From a checkpoint of a small transformer trained on Wikipedia: 6 heads of 32, LayerNorm before each block.
Each number is 128 + 32 x the weight over its row's rms, rounded and kept within 0 to 255. Layers, rows and columns count from 0. Numbers have three digits each. The size before them is the row's rms in percent of the matrix's.

# q: layer 5 attention query, 192x192, rms 0.0846, rows 0-63, columns 0-63
# k: layer 5 attention key, 192x192, rms 0.0834, rows 0-63, columns 0-63
# v: layer 5 attention value, 192x192, rms 0.0774, rows 0-35, columns 0-63
# o: layer 5 attention output (transposed), 192x192, rms 0.0776, rows 0-35, columns 0-63
q0 073:156189155153117140098135126176149104101053131138099187124086154131094125097128100101156134113136136132142148063074095157125143100120171146138159099137144107098140110108137070182116063144122132
k0 069:146157131134150088154141110169101107085121156180129130103170183104155059085087175087081163109129172061153150117106119161092201111125129178125128151164090116101118144156112104156164055120159147
q1 070:105173160036105125083132102129138097127107118092125072087166033135122097084125129104073196063149087129121137118188139118142158141137150137131134185131157086122155134100092137096168078054140174
k1 074:122121139124171137110189162183076114141143159111194106104192066125104115091159102159110157110123176143125098102116136131110079114193145176112100192177150157103124191136144160148097110136162124
q2 078:134085092124073146114084163132156083106129082202093136125118084185147120127152111071139148031141124169078170161160119090140143119138131167095161159090153112108133096117123127125174137139088135
k2 080:112123076165084115086135153136109084090123094149066115123164125072142065099173146122187165061164189088094091124126146132138105100106110074105161129137117122117111118075103137136127150154129176
q3 078:126136156195147135081171085149113141151165152164139104111150122153130145128137072169112090128144044088123115097141133105144168126106105125125153172125125181107161127084145088143141118140101091
k3 083:124151099138136097129143094141117096087124128113065115113101084099117183136124135142101099123158152123200067080139156109097202100108099157120125121105188112100135129098124115115117199124112102
q4 084:136185117142154122141089124075141152147128156054073180169117115116141100116071107176165116107130144130104147139136143143152074160117107150108171040101141041107129120096122123115105049125077120
k4 086:114132159114175119125079092106094156115156129081128138171156181095138095085114067169159150129146095078117142154103120148128104112174102154139147081094134128102106134093128142118112051158101069
q5 090:099133103059139142123075133131133118153073114148127180099029109147122089080128125177142169110205111145083142090121136176153134089183123090153178125109129115109155141230068055131095149166113101
k5 087:107159096150140137111125114073127183139169080137045078186102109125159115071180149170158095125175178186103100087155141111112114108168123115077118141077124173101114099126111121175061154141129132
q6 082:126118095078123146154084085156167124127129100139208083165096110135137056134139134144140199136154155137165101168132122149144086175158110171186101098130140144122157166118117134142106055113093123
k6 083:163062110104134101112144147160124167156125107172150018157130100162155071091168144142149187133070179137125138135208108109112103160131123116163073135137144146132165103087066104118088117128123105
q7 096:121120121111123139144123134167125089095180119208125103093085086138159097135163173130123096108095146186149158101168106145109188121146087085130170152125147123139123165124123083076135128122102178
k7 095:166168181169122136154138139127109096131121132136095181100112108127092169151106144106083147139129140146177121122116112114118224144102112188107121170095134123101140159131103114105111193138122191
q8 090:108141074141089137168174111157139124113153126160146152092058163119088143194169134101077153131121143129147120127095131144135130160139161148158085128154138151157147122171149110095075117166109105
k8 088:154082096104113068118173120192071133129134140110095071096105119124116155123131154106118114149140146121168134160160116119140074128144103117161131057148197111122115078152063094151127095109136154
q9 103:083098076077107144171141145155137110107151127177187134126133110177169050127175147115107128122139122090140131092131117143101171110154148100104124143150155176138129165166112099090136089154068143
k9 102:113122190096095153188198136181111113149148112138134196100188143139117175123137152133127150086110084116208146123134153155135203151163141119108109160104134096114139140156120151155113182153101124
q10 095:114120045083107183141104069165152131167178085116113108075059101195135155066149128101135126120142121175104089093077102163135153103167087146126120148115184124108149178156152169109103120122112161
k10 107:133158134137133177200133090128118124109130157116100215130123101143115179115136139111061157141124117088178106144107098129168197139149109138113124149106124098098171115191133115082102145121144166
q11 092:110138143081107166114157160150094094113194160165150121126084167138171088152183099100132131100163078143149150089121086106152216094122095121158164153111154122141171147163067087111084150179140135
k11 073:114166102118093160132097090110169145083127151191144179197108110147193171146107127107093053139155182081081090174131112116125175140093124137143119145179125088130116130151143118068126106071117124
q12 100:126115040080097112118155134181144125089207134170194091140082117089169067100231153101064141174129109120117110122104107108088128172136143126122101130118178146118135146163127128112078167118090159
k12 088:143115137135155096169122122141136135068116115168136137170106087119196105136178127147078094129141120136149175129126144087147143157121094184155088133158136141130115104145150124115126148111106113
q13 104:175151112131197057095127136121072146111146097153128085191132133056117146137091100114091101150115170077135124159160133091086148140137155099148115145137114127149123076134080077151116135119144112
k13 107:145127131146132129082198187133131170102129099091125089140128155131107100162093122106182179137130133159172135106155159112127114121186107175122146081136114136098067126102088133164129118108102116
q14 120:164134174192104135139138122131143119188047122107127147106168106174180131108064152212156092127127131140096096099116167125175053145157091181048124139184158160077109155110209175099166135138110091
k14 078:105114125154051155147128101159108168136094118128109157093144160124079107139132135125155210122094160124168077132131149127138134101111191136058160144215171179058151102141159157081114111170173139
q15 114:072117094103067176121124125150162116128173097113094116058058129184133177134170103120126149084141083165158128115117084133159178149156077166156140116101163069116173165129129117089078094168103170
k15 124:140120132071142123125066093131127089104151140120088131151077134140192186093144119139078118148156105122125155143102099100161195146085076132173147152060155104162162146159131089065130130144088132
q16 101:119061074037078100115111072150175124143170093178124119105067115126157171164120120078121150165155110129075117121089156139143147136125142111116123122072169102103150170132103099132149184094109132
k16 086:124101101127158122137149131118094103120146108153115127170123091096185121143159151151091076156126113095113128132137097065163135164113085149156062175095127081152159137144142113113112104117123127
q17 120:179144113150131096095113089169111162088122107118143115092069137096116181177112166110126141171114146079149088098116161100154138077141148142181173149095164195117132111141123114070133140147130119
k17 122:175200132124075089090155113143116166101097165108111113108136156097074155109105140078151169122146172107109119147130164126153089083163174127141175123123168173117101077105124143151104105160195120
q18 095:043070133156119201158149135083153097188159116138161129135066139160154126127120126141187110132104111139116145109100104201180135120150078163108093135126117083078099181093128113130173083126126140
k18 103:133083136135118177186085091087098121123090138141127129143088072137137126153127100115121075090140113093104134175119087113131116131078127097118077162131103115143138204125155172158155127092178125
q19 119:062136108112087209144092134093172139152150109142136116087114154189170066124143120109168127096134069188121154114104149142131123209125111133104113088140180090114100176152152150155117150147130170
k19 106:093104123096176168156077137132139116129125105156165136167109097137147130145129108155088111151120064114107140087140134110133160143088093147140098166098105095137138143138139144083130132087092116
q20 107:130119119087136118142117163080133124152159107118104107139140161115142129142120063128108125131175103166122164130127111131102136169107106114115105070106171074173097167149128150164115154103161172
k20 103:139107086137172144131133189109123097182186089168166123178141105140145108131120117124087112201143116071077165105110079093113191145099086166126103122103124121116121133161116077089105117059089130
q21 111:078133153104159134182208120166115138092144115131129107155147160098108128117156117158123170125165208092141081195127083113136148148141137124117123171133073120118161088061094101132082054098139115
k21 102:080134123095180113123175151152102103141147142152122147165184169158183110150183154152115096128144133141122152171115116119145104186164068135159061039081096097129114166120168093157115140114114072
q22 096:164149153081100083082060041087129163077104113148125114128076155104137135124121154077070139118110127178116139172119173125100107156079162131090130115156188154143120126151128144156126174105108125
k22 092:123157105141104119117112121093125140114121053097145090137109140092111128131151201140135163153082142163165108132145168149110153103134114115118141116105142119096173125141148165091121073175134123
q23 104:186146108114110106113062078137115087118079140160124134098117087153116189104111177083122095150154087107113125124111150099121134115115108062127121046087191121132134178142154133128162170179102097
k23 100:194144156116074083131097110174094117101115119116126141104135076097049191064122171084138106148105145112179097105100141101157129078123175103096172138096168175086168114135124187068119137147191148
q24 109:156109136125114123110081122139108153138108155189165103065150131201154096108088117105098165101161124190145157176130197118072132179138140118081112127149148102135174105120131152162113188156112151
k24 120:123086147118146119163106106160147129142145081138129115131120157132131132144121148122111134170065074157138140136140175142126148139087119129147127161111148121141186120144146090103168079115082157
q25 101:074191130113147048142129138179078108104132129109089084123160147110085127110137129115096140154163110094120084160141076095129111158129149050183157127110138090181126102130095135135103123125125164
k25 093:119186120143195079142134156149123072154211126192139143156151144157200153092121154136117096182161119083120140107119076084128116133154086178141077065074112129135138084156098072133129132115117167
q26 107:169124129148112158168144117108114142115106117130095163119114123094176185126179117135083134142126131189088136111191149134144106182154115117102107101107194134121045162186138115116123177127096136
k26 108:134077160120110122100105149108133138106107104101128118134109173117121129148185196119125183126125193168167114177124183145099147164192110145083137140095169136118098127153129161076136124112105097
q27 099:089122130102129040139180149170132167144166061158096074164135122123157120110108130149120124173141155127133090128093129155149132166132108106131160113076104131095150127105096123082130135078143144
k27 091:166137138158116091157178159122141129134141119193112149124154146127206134110147158147101105165150110104091168089155113053138131171080096146140087137096102144111163139155133065125122100089158130
q28 104:071093148134073169212209125134127162160136081139123132098131142128175132150140088188119146100096144163155115123149124173194085148139098203090127146138138125075118165109138131114132087114149138
k28 105:121115135110152152136132146086106124138132089155125097125106159133178080181176136177104094138125113152100125163151149079109122166110067107151102151130137077131149167150144117143136084095118100
q29 096:110094157133143166095146092108151095154100161171167167127156102180116054133163180151177176102092140146122144101111149164098094108153129183086117150154140186104122127137136115146150104153126128
k29 083:081070150118068165163118082181131104086077145129137140098127123142091105156151140130134178066067100175180146127076162158101122092131179081114113181155131110139118142105154177140111137148130107
q30 097:123207094147137098149137200128122168075133131105091121189154131126098057104184080126108151112174113111138157188181089117085128147108142132154142108146064085183118097120113154157074133122156133
k30 087:106157101193236094111140190095175131102208099149146129201146155150177089098163094173090119128139111125127143146142117144097143176147087160148116080121093110151078118117096104142123152087058110
q31 098:178172128176107160153124113117105104149093164143152164079109096143139127126150111149125095110101120137144146083147164153107122082142162162133130132144117148119104162151129115141113087233119127
k31 087:135111143123101157160109085159155124086055156123114119078105134137080137107147128131136165085098121178180103147108153140081176137153170098109156132138158166147142152110104168098140134174093143
v0 087:066121122145153119149142129112133095134133032133159149123145101156147088155139069072126089082138064129112122059092132115119106105114110179168133084130126080180174093117112098194166159140091133
o0 099:170155139124062124147115109121114130097145158135118138108122099148166113161081136100102150153073118227139100137159114152134140148151107117110136126132156145122168200177143158097176125120128166
v1 094:095134123121156152217131105100166135105123165098136197118194171184138077123100115141182129112122078124139104068168141141146162178118116153133107087107149139156154152089158122177146136093128078
o1 104:207107116130088100118137134111129082083183145156060153140072102102150181166106098081078103139108119178122097133131141079137051167149078117138108079159152112145135123135133164121162110110116134
v2 098:118117138143142118089143118146121141139152084161121081094191092084131107132132180192079113133162167166179166193090117146156105115142141098130192128109084120128190126170143143139095137124153128
o2 110:117110131125156118114071092133121147176124133132197124143112138163105092087196171145168181172115143114117154181126145138067223143139135138135055133105107132089132151111131076109087141134140124
v3 104:161091121108102193120169166167090174113138114200101099094139058193165117116200126180088198160128111113142142153093137150149127124128094149104128133126151092172189115119097128104122185106080136
o3 099:114126100125178131106155101099072138162133130118138111097123098117123076120120176143168128211117088189097138109087144151062096089105134150129073129127165112156123148132141118117197182085115112
v4 093:108104117167161124085165139139106208085175048157177087105109160095152126147121089156102140134176091122149157127124118097142127151136106123108166114113105152076137147158093120058118073118097157
o4 103:113166161137165135176080082168127114235118151113160110117120140168090128134148147140187074151154138129206131147146121166151142095097147152112128177130131126082182136145117101094102113182115127
v5 101:117174162098086146134128076170092136182132105209092124087068135194147138093150164115160132164131147121065137170153144062139164177078155138129101143127143138120134128091149188121116100148098160
o5 101:150113117178174134077093160130061087070060169108119111139196118119090163185155186116087118147119119074125142012108121140091142081127129082150206139111149077195089106113121111180136122157159085
v6 113:109158104161132147090140180115132140175163042119195116066081186147142067059144147073138099190129115098079170211111137142089112149128169052117083076117092141131120127167127134212108085079143201
o6 114:131075102147128127093136119117159149099052156114135075139125140116158142097127166164141115188150109090176118067133145082146106112131135170115149136143116133128128170153120183083183214128142096
v7 107:158170148116139055167126128115168191073098128095135174174118101093122130116114059110118143044145124116106134093130134109170123131169131159138101163167105165116100078087015095112132110095106121
o7 111:141162193145105087153184132158131145125125122104146178120158138102142141179101142111156122122081103113190106156100138145151126116128076176132157086136107121130094031147140188195122111165077166
v8 106:139188110143108077160193165129218108185075140096127216169093143093130100144169088061147116114161085107114156127149094138159111114094142171176081124143107132125073073099139144140109083117147135
o8 103:130142184139146075122132102132144134116081161116118105163137112150163146166080174125099117122084163138141142092147162111136158119137115135097165125100132178103100064156108180162152080180075164
v9 102:116136140115152109099066112073155150039123133117133085140140140158124153141079063122121085130148121129142150138112140148145152059094093167175135177123160124160144119064060123088147147140138158
o9 099:112176125117081175133122124159124101155140142105126139131114093089160120141109114135062138076117139155081072119133059111074161147113163098125167152134129127160126157126114128103126094089156142
v10 097:160153124138112107156112154129174173105074116120172125133078119112124054171149151122147135164119170158149134059114102076112108115086150109117092107162159115090112058183095164145095069093098170
o10 103:128146166149202143045197188189127130166101132136123119135131149153118143153105164163110123176111143085216158136135147116110153121120138210111179166115148109114084068125138120117113120131117137
v11 104:115142136137130152112196184133091105127124154185140088062067119156140126085209152197183224144111116083102164148098139077099159156153126119131079136128140103117059145083140189066088146156142119
o11 107:130136115169197174160140088110120135184128146138145120152171147154086126164079170162177104201200105048126120089120111140136105090149121124112108115146105144156132118154130098140164193089102079
v12 094:136124117177130126073139157117132132179140134098141071146185095120200105098095102153059051092120082188149095075180134160128132115119108162060212098144142121156178149183104108123171080152105107
o12 109:086089136111107145136079113081095112182149110175178162089068136146142082119135168105159176117157137166137154166093149140153163098131074132169120173102147070110110153128149113118124154155113098
v13 103:077114165123127107098098137109127109110146135166126113168113088201189136147132063155087105120135104173121135079158140130102141095105132160147140077120220100139162112111061087085156150165093167
o13 114:109166160156081153149096131087075120151130141187148151137164095146139049144110142098123172140115089208152102103097120123116179150135082129110162146103155108098142157158153106136185162124121136
v14 106:080127151119142131183186086091140121065134139155129172140087098132149097169163025148165202134119104122164096052181102115099154107118087175154123152127142118157138143132100125069140154156114141
o14 108:165153158193121181110124150163101115171149132160109116138111160159146121139058147100077072106095109129082094134123114074124089162135097124144148095177181143092144083142070105135158084138056131
v15 105:115078122124154145162132097126151099108164078091115141205168158129086170139079069137195137123137103110151157115118143144156149116112091129107104114139102138116120160087120096096127131128092077
o15 110:134149136137093101184106111152144087107155171119062114170127125140111196159087068097111102061141131190120108148168131147183159162103115124153110103110108164134157149172129162110168104166126121
v16 113:120133133121108168123075051112170155128123057131122118147137040112112074161130084145072126100144156167150101090130115186122118109133154148148137140138249136156157132127173086069143196115097180
o16 101:121146148097112168053118207119104115119138187117122160137104109155130087082166158143054113103108108170089119142108091093071144144140042093128159134125149095125118142104079087122094082130177135
v17 116:114122098134119143104117046092116119177145177176155064081143180179106115090099175104144100142110124103065167215102184163117164107138157114169137141104089101156105175106189174187146149116169082
o17 124:140066082097106138149086151069123079054131117126067168132150112074162145093153086136146157175160098152115113072136101152087109160164155063152091128110107082189123188142125139146144198094150117
v18 099:138169108120119126164114107151068092154111166115034210101119140153080151136123168135193192202113121101115136175081116078117157131147170137059112144092071147147173162145175157161104117171148126
o18 103:153112115124142085094170120114152142071067106112110081145146150151128168152185138129101130065116191088087157112139171158155108150117173130190079110123101191164115094152105120145120084114160079
v19 096:131064124108107166105136100162078132157115150139166096054125155112126155127138149131109129106156213156148144134069155093110097157170135140134117132099110134081176122187193090111114183153173130
o19 096:091112075138106131134113092148133157123153104116180151122125141134064084053179123137198147109179106098073166149127142173105183100105163109148105157180131129114135147067111129136036133120157146
v20 092:125140155110094082136166153110141135161114067135170140161008100110131162135147102081113084119155157109103143109135134131156118128103129114159105146136201135077109095124103104092120102131114178
o20 102:082195172159158101118072154129088138105052182120128109141180114121119125117148192151124112131107155101177136104127084122133196092112150146091255173127114148127123088108116119156116083172148140
v21 102:132118158133120100094139077108096170123134187140096106119174166157170130121103166182122085084161082093158147135148152081140108091146112142117115135115145099181139149125111117121176103160119018
o21 106:142108039136138102165074120071102085113142134155097158114148101124115152131148144087157179192169155158108172085091133157098128133135155137130117104071106118174106133163143125190104148158075118
v22 091:139155109141136125128184236135117181151110080158134076097053162100126169135181139090136106140142135098082170214074132091163116142132132095133111120129103147076072160115117145113079098118120184
o22 098:117160177163194087137120094135133154153061125106135122145195154139119145136150167174182095181143146046194129117129139162140118102124181152073146161132109149133103082126122153137146136165100094
v23 096:105169129153140157072149162072144125157135065130108156192128131104122141073067078139150116112152136107168153127188110139146133148046126085102167126120104175141174101138102141155163112139118110
o23 098:102099152139086103144090118185156122129123149135164120111118091154125152150134188108119114088090137087154120105124185140152183157151097135134082110100105129130045150095122138140090150203120108
v24 098:127070149135166164140191167125174162135105132104183121075165131077118090064122133139163166111125124110100139143156116094094133116165161172116116101143101129142142144168119154223127176148116104
o24 100:099081058169097141108146101150132155116137128186158143127085140129104090095106097150149149127155124090137140131100224155170135113090076169115059101152087125184107112122126143094115199135127135
v25 105:130166131158114153065076144098092126185165153151126047077080107143151094092093164105097092183135144152090162190089147141078142088108185068101140121105125099134087142160110165157138103130158147
o25 111:091079115120146167102134170094159146147053089153154132112154180128171099128151149175138159190158120091170144093143104089096129095163136129131150150120126095157089177145155136110121227064163105
v26 090:149122125128129136147131124136099130109131188089077145158220166198117102105126165155133110085122057128118097118152151119095127078162122148104180123106104135156171112110140167179185147100125050
o26 099:160086096111064137167165116105130124107182091153115154086086136125156151140091053103121159144103114210123134125113185167118076158148137131135033106141153100173112183145190192122142157076128142
v27 099:140198127138126108146159142075091149138062165131125108112167201146153108130135180144113075150116132137110056141156112066174108172082104088151137149152178154107150116130134166111134094161112119
o27 110:164117141111205112137099115137089109105141121104121143100175106109117204152199156121125122162109165088166139129124116147126108204201204105123190123144181079114110047108130144140084077115143157
v28 105:135140135183144156143142134154112114122135171118055095123128160115160175093114140182161086154138114163113152149118134126130168148122173086091095134123119120120126159175170159122129105162102073
o28 108:135092067120180106103104142101127102158116130163133123144130145134068159136111137140129156152166161081118173124143153125154176126106165132124120098103109110153096100160116113127145175134124070
v29 102:132114157120119106113172098094130125135052112200178176127128064143127071160155149184116164091118205142129132089186102123113121104114140194165122119141215096181118085128087171129135172138116118
o29 097:112147109163125193107087171146120137127143136180122134120114143151111082139119148122092121184106129137116146102105124076064132104164128116092149107145153125135090075102126103169081130121118158
v30 115:113136168102089120176071104178088112096054183111095128156142218129126207115108112194130139145106141146107094138116147141133137132115121139138079178141110116185097150119160161190152098134119102
o30 113:193123084103116103124159156156113093092169114125067156130117138092103179135133079079046143118134137079071179108124118115097141114107192120124141106142119113147132081102108118122157076168143090
v31 101:148077142071142142128115141103153068108104124141189156118200084124113078128142177140125191120108142091133083084117105115126127147146130167152146110126139113105168104093103113093132227076122143
o31 104:135135127135096174132175128165126144116163090129152104104079153129167100113131091147107103091115098172107090182116121097128072139118100116142122106187189139126142107116145129067091103084129213
q32 104:061095155132147179129118101110162089149172104158141125150146121135103081148089116195156127121077148110152158077163142112096112165141076169170127109122102121100082141176146116172112165108102106
k32 092:138128157125088143204111183069150072190132144144134131182147128105164115115071077126150160109116184110092108161149180117150132176177115107083085139149160136097161105136144151115151168133168119
q33 075:135161131128146125128089054128124132142129136071190144138131145153120120101155097110081094093147086090134127136147146119124134127076176057151168149109134137188149170193138095124136168078068143
k33 094:173124153116077181145165171049141088152094126128138115181131135133098132121111067106169162119116152150043151092159141120116120149132170109116080071143061118128121101175144113118156170102186089
q34 093:075132132163118161099167134054161118155170123156070122156197139168107066184111105193180105165134157155105129111139128130077093162119097156137094112108134103100073163179115117179100158159113105
k34 087:145156193117044151171105168074163068130128115150147123148168143086124129084072098124178143124143162136114120103116141153133092134115169070091032144140167075090150148152099153165193121107218148
q35 095:097078141137155206131139101102149116094145104099138158122123071161140099106140083183086173119145139133142190133169133092159175148147100079134157176182103116180137152181118083121117136069114139
k35 097:162091143129114122160138165104127096142091130186147116127137105131169128161139130145149108130127160165133105104121190169111125140140107183092111085127086171056133105121205148154155199115134100
q36 111:154152118102144070147102149220083162134081181120099089092114155117173176070168177094105097105097153125159138162114098124142124102152154141104113132122119141091147086100146155113171112150123120
k36 089:091116101096175099116116143166130150108177158081105159104060125134109173076176141129102162148135092113143136114142087124172111131099065137126150135099117109156137145152105136094086101197096160
q37 096:151157119141107092116190144128117115204080146160147104149135119104097149167152164096195086175088161066062106117134179106067071151151137200097072084143123148073093072057154135177145155125125069
k37 125:137168182100086132156163190060128164113085098128118100138108167157138104127119154136142149129128168187112125150127116166119153111114138063141063169163164105106136131142107121150129087144201138
q38 098:126127097154165108092139138045131128175144087169133127165137140109124132164124144111168142197123130106064119105175187118034095197141108123147061095134126109109088126140134125173110149135110123
k38 093:159143160167114099143138165071105163122102073190112087136147135136129140163112173085182123126068153160116102116130211137078107125140176113108077119120167143085112078090124163138161155122165091
q39 110:096100123090107178112083082077145148100196088086097153106119162178111089129121088176118180098174152164148156110127107145176197120112059085170167156099104080183139215181090074107082115160112193
k39 121:085074076127200085095129159206105128121167130128163123138123141106153133142161147143094150084129145092127137173139126097118118185169146176109131073132081152177127084106164126105080130110074112
q40 103:107137094142151140104169157051123134151130131145120146166164148121124143153103127113185138205118140104076142115144149137055106167144111119172118087098120066135076118122115152184072182130114108
k40 060:151148167180132109077149138124069154111107107197143093103134177082103112122095157131138166118100114143090123123111184141089112169178145110162099097102128108112114081094132145166147135091214101
q41 105:106095125093102192123082079095168153097183096089136117101094164174137107083135094148134184098178124172132155124106100154157177112087078111148182193111142088154145201184095124101101084154115172
k41 129:099082080122178143121128134184130117119165143081148158126126109138128117106174107158101128106156096116140163147127084101151144172152098182128164119111072120159147123151136102099089141122053149
q42 120:124107130102109136099071079174132154101141105108124135088073109167140127078136083189120137060166133162176141090127098120202201090109102096115169190126164143141187175136126109082133088143113139
k42 062:092104084131138137159089060134172107130148162113110126149167042145121164112135104122113084106133160126132149144185106071160130126112097149107139134145112130146118139138088033099102117138058117
q43 088:190131138162140087147135165169120132122076125155147109149156072117120183186127147097083076153078146064103130123141172094126063155160191175137115097160116210113141067078175148128155139077124088
k43 140:167163158149086117133150124071135116143093120169112119097134140086116153160108146095162079136091156138111097106159193157093111106154133086136090144141181134076091124096133145163182135128203117
q44 129:122111117059097156132067096127138164098173107096108131118101127158176118076120092129121123061159136199186156141095091149179199079110092106137182196100133107155158203149097117087133118149127142
k44 063:115094115132154182121133132140165109130140138110167155165122068121188129096127093126121097155142104102144141156152110119182144152136076196145126114103121130115086169147120056100124137142062121
q45 081:159106140141138135112125167160092170165101167145183138137145088095162145180093164112102087135095152096096132123100146101106123137142172132087137101150125191127132069098163144133187181075145095
k45 162:137161183176088126130176130097145133143114122160144101122132142128109132168051137102175107145079133098124114130159196171110101098140124103120093139144167136094119113088144150159190130132215086
q46 099:090126108172072152092165180168139066155121122142106142082143145095030190105119166103182123167118077145119099128115139139100094115109111170129136115054070101113117056123195179188149183155113072
k46 111:102116071099102125101080133144132131153177128097121140059068135158150105102160096118159158086164114148180113087079076145135148079078101118094164126123112098159183167189115134132103116170078130
q47 106:102108105080075133105103102101194128117166094088099151081081194176129110059131104186177150107172110218154167121109124172133164112078081132148174149082174078124145158139121153095115104163116155
k47 089:120078083111150160149105105147147097165118148089146172103144124145114125086160107148097141127190112131111152139100077108162156164103098148126137111100091126158151106136106065111102131143055143
q48 216:165145170142138138158149183111093096153105130168168153157163128087084143185085132128169129160124121095074088149174149098083108171142146097093091123169071146120100111130162160168156183079189080
k48 048:121146124075091119110129077132194111108195101134136118054061129178154123107129119134145161113127141139173138105117136155163137103136072137106147177111184090156179175126070139116090096187129169
q49 073:143177104112133156153125107067125175124138146140106150135134190169125084113144068130143144127233139169086158113160123143115179156110080081102110195131128062136098205153093162151129078167131102
k49 257:078097077084138118115092085176130142100154130085105129126107108165150117089162114133103145113174119148145151131115070106165184116114096148138173128084113112168157143168116104096074120140068172
q50 093:094114131097113123161110073088147125074186084141137160104108189137111049072121105180132111147112102141103106113164154122158124149134089068141151096130131140113152135214105074118113164116163152
k50 109:081119097110148089148175154124124128114126119109128128143154106123131166102162116106064186076154160179096150168065106086160107142117123175153099157108091151186187159133135149126103120080101129
q51 110:092074082170061129099077132116088136139182141145079145134161126116160136151130138108125106138183158136095130157100086109116168130167154132147068156115125106099134161136128144132043090136103095
k51 092:169132104144185134101075123101140159131094156125141134168166150151081124132097168155165143185151123117102184189176138075074114111100113124153178072073121100142086120104070073137144124108134091
q52 089:066153141171145180152154133111112116143153128057171157145123201120108101076136118123187128157103115137073168166087082176085115150053138121111173094118077131091081131143107076163097131158165135
k52 094:128154122209131159170179167135073161080183154123129170154152127141120033074124119135188164125172103145077108083082078120146153179184129163181131102168086148153118132143116130153092165080113102
q53 094:104068161095147141146103152090176120149119146085152110121103171050167095082131153192176172153132169155088128083151116131141146127132116046108135132145097125150137166182082110094118123123124141
k53 089:114140106164112160129091108147125132154144158197182101189152089098092138117120076155134131108143158094126147125150125084133175127126139099134116096161089176118137123128141117130093132168071124
q54 093:092145160110177099128088142158173180150116123163174112168104162126116112121125123066117107127121140082119188142110118109109189127152125077152116125099129097162113092163103115114113165070139111
k54 092:115123101137083079164125164160153113123172123177078102114160054130134184136116125066128091088142081151156107084189151118176114132099124191141142121097133210123089083146191118143113116165164110
q55 099:093189130172130145156146132184060092136138206108087121128110083132176111085119173138112148111120149104144109139096096092107119171185119174139124111100191113101136080083151142195089118088122109
k55 103:140161186208148120137130126189064142168152101161148091105154182156153044127130145128107102127138096108143109059126095112103185098139125127202136108135145078142079114181134122122090074139140112
q56 107:072126107173115141116142132204139089159114137111133109163185050097094132107131134073131103156125095064115038201096115115149122124117169150112138092118104104102105069072173126096102144108097129
k56 110:152133121125083135131145135090084183103111102151119135138135183154143114137177103127130084108123079141155118099164115175131137094129107116091097113115161075114140197119109121194150142049147098
q57 107:106154079131131136152129063115121135150151146111110128131168087128123111084125207116174033091092125070113066139100156135168071097173168160080150118145129165132176090148165088113191124140107181
k57 109:097088100100146131144175168118131201144157087127142115154081129134173129154151077169134133107130157194183124161117140147088164091108127093100089146132101113105175129113101096107124138121107113
q58 103:218141145075079097145081099080157190091141119100118130114084186139132104129126058147132148068169147159107132077169153109139169128116122105152128162148128122148131224105059151101119112127156092
k58 103:125139071112163168058109103125211147121081130055090112176107099076134137134119158120132075163117179066041136099178130072144123177142145119129125101105131143133053147148121033097153073080134169
q59 108:124095080148133053096136152188112162154136084205123087131136115090109105101171127189120142133119135052137138157117148074123140148139161167156135085098100182098141083094161123113066128124082141
k59 112:169097185115133101140204178157092108154121101161086140173199156162153110153133120157103113112160105203156160122147101182117124112137055131135087117127144128066102136129149102167126096050182094
q60 087:123183098146093136097171205124158142073122098173167118085099168076096098092178129133084153153150125122109169111102108134114140140129106165194168126099084124118089102165091122166046117117158142
k60 087:167135167120154146064163106151106083144124161142133136162128154120094136107086119132151159138180147109091115119124081073132181147126137150211100065094146088120124166172123117135139139144162081
q61 104:153144149090111125109033081143142103111071192106116136090135130185087091131151133102125115128158100100103117105107157098119133123149095131162120129135092156098089139106163102170149083151098071
k61 102:098170088109111129094111158101141173168133108073133088082066149113110135074193143103139107144081125137108127119104117108103141069092169078080128150161133131118103173213107090100166086111142121
q62 106:155152103088129152110105091066101123120115101186129162100106141134180133167188086115111162091149120158143174143164140114092104157212160107118118157118159073099130211161143166137105099151133095
k62 109:103181116097164093117075065126084094123137126127150126169117131174142159167110141097105078164177141126147102110151113107145083131061160186173178120086148146128190079154138144122146084199103097
q63 099:163101115130106166095070150179189174152117110140121081114119082109099174168079122150136174111139092090148131124124185092107151138112120170111144178167103188127141096112155166130158105115114139
k63 098:131100105097060126106145105088181094160136131128126130115128126189129127150144160156123108102089113070208090097199115168130138107074116103077115161120168139099156128163132094158161095137077125
v32 108:078112113108076127132121114174080138158148156132130176111102080134092175156135193067166094117131117116109078129127097152059161125129122084115053110144157098092078145120146151119094080100148116
o32 113:099112094141104143162105129199078148132139103097131149130133107152111093145093109117138131114163148162113118161142125147085122095077187107130080136138110136120151127126142132151158139060129133
v33 099:121207124158190135140165143109136163083100097154132144142147188105127144123104141086052048166128149132104090088044079119145120116137147115104105103122134114152095060113129164180150114145121093
o33 100:120171108170185095144124157084085146147106119091128167160208148106138058113118145142141106192084197123162136151039054130135173143147171134135128108114120086126143085141119185169132137094136124
v34 104:136156107062147104111102061111148108084126136119173135113060160115154128119120051112131095163161115146156155146119130093144095136077129137104120124129142083166134117149171198205127103131090087
o34 104:172128097123103076117128109106115113113121148166179109125111134101170144095174086105113100132095144123142183119105118122170080134116136181105111119099106149113114106131191221174107123163044093
v35 107:160159157134076159159146177124118098096092149141115159120171119180155104106063092119120120140112127153122140138088106151141117087142150184066090112103097141117121127122144151179149135117112147
o35 107:097117115119125124146145147100085051118154131117117161126172085133101101078075137177107104166120118179150126118094069136140156099108134094136099073088149029158171183153144175176184147125101166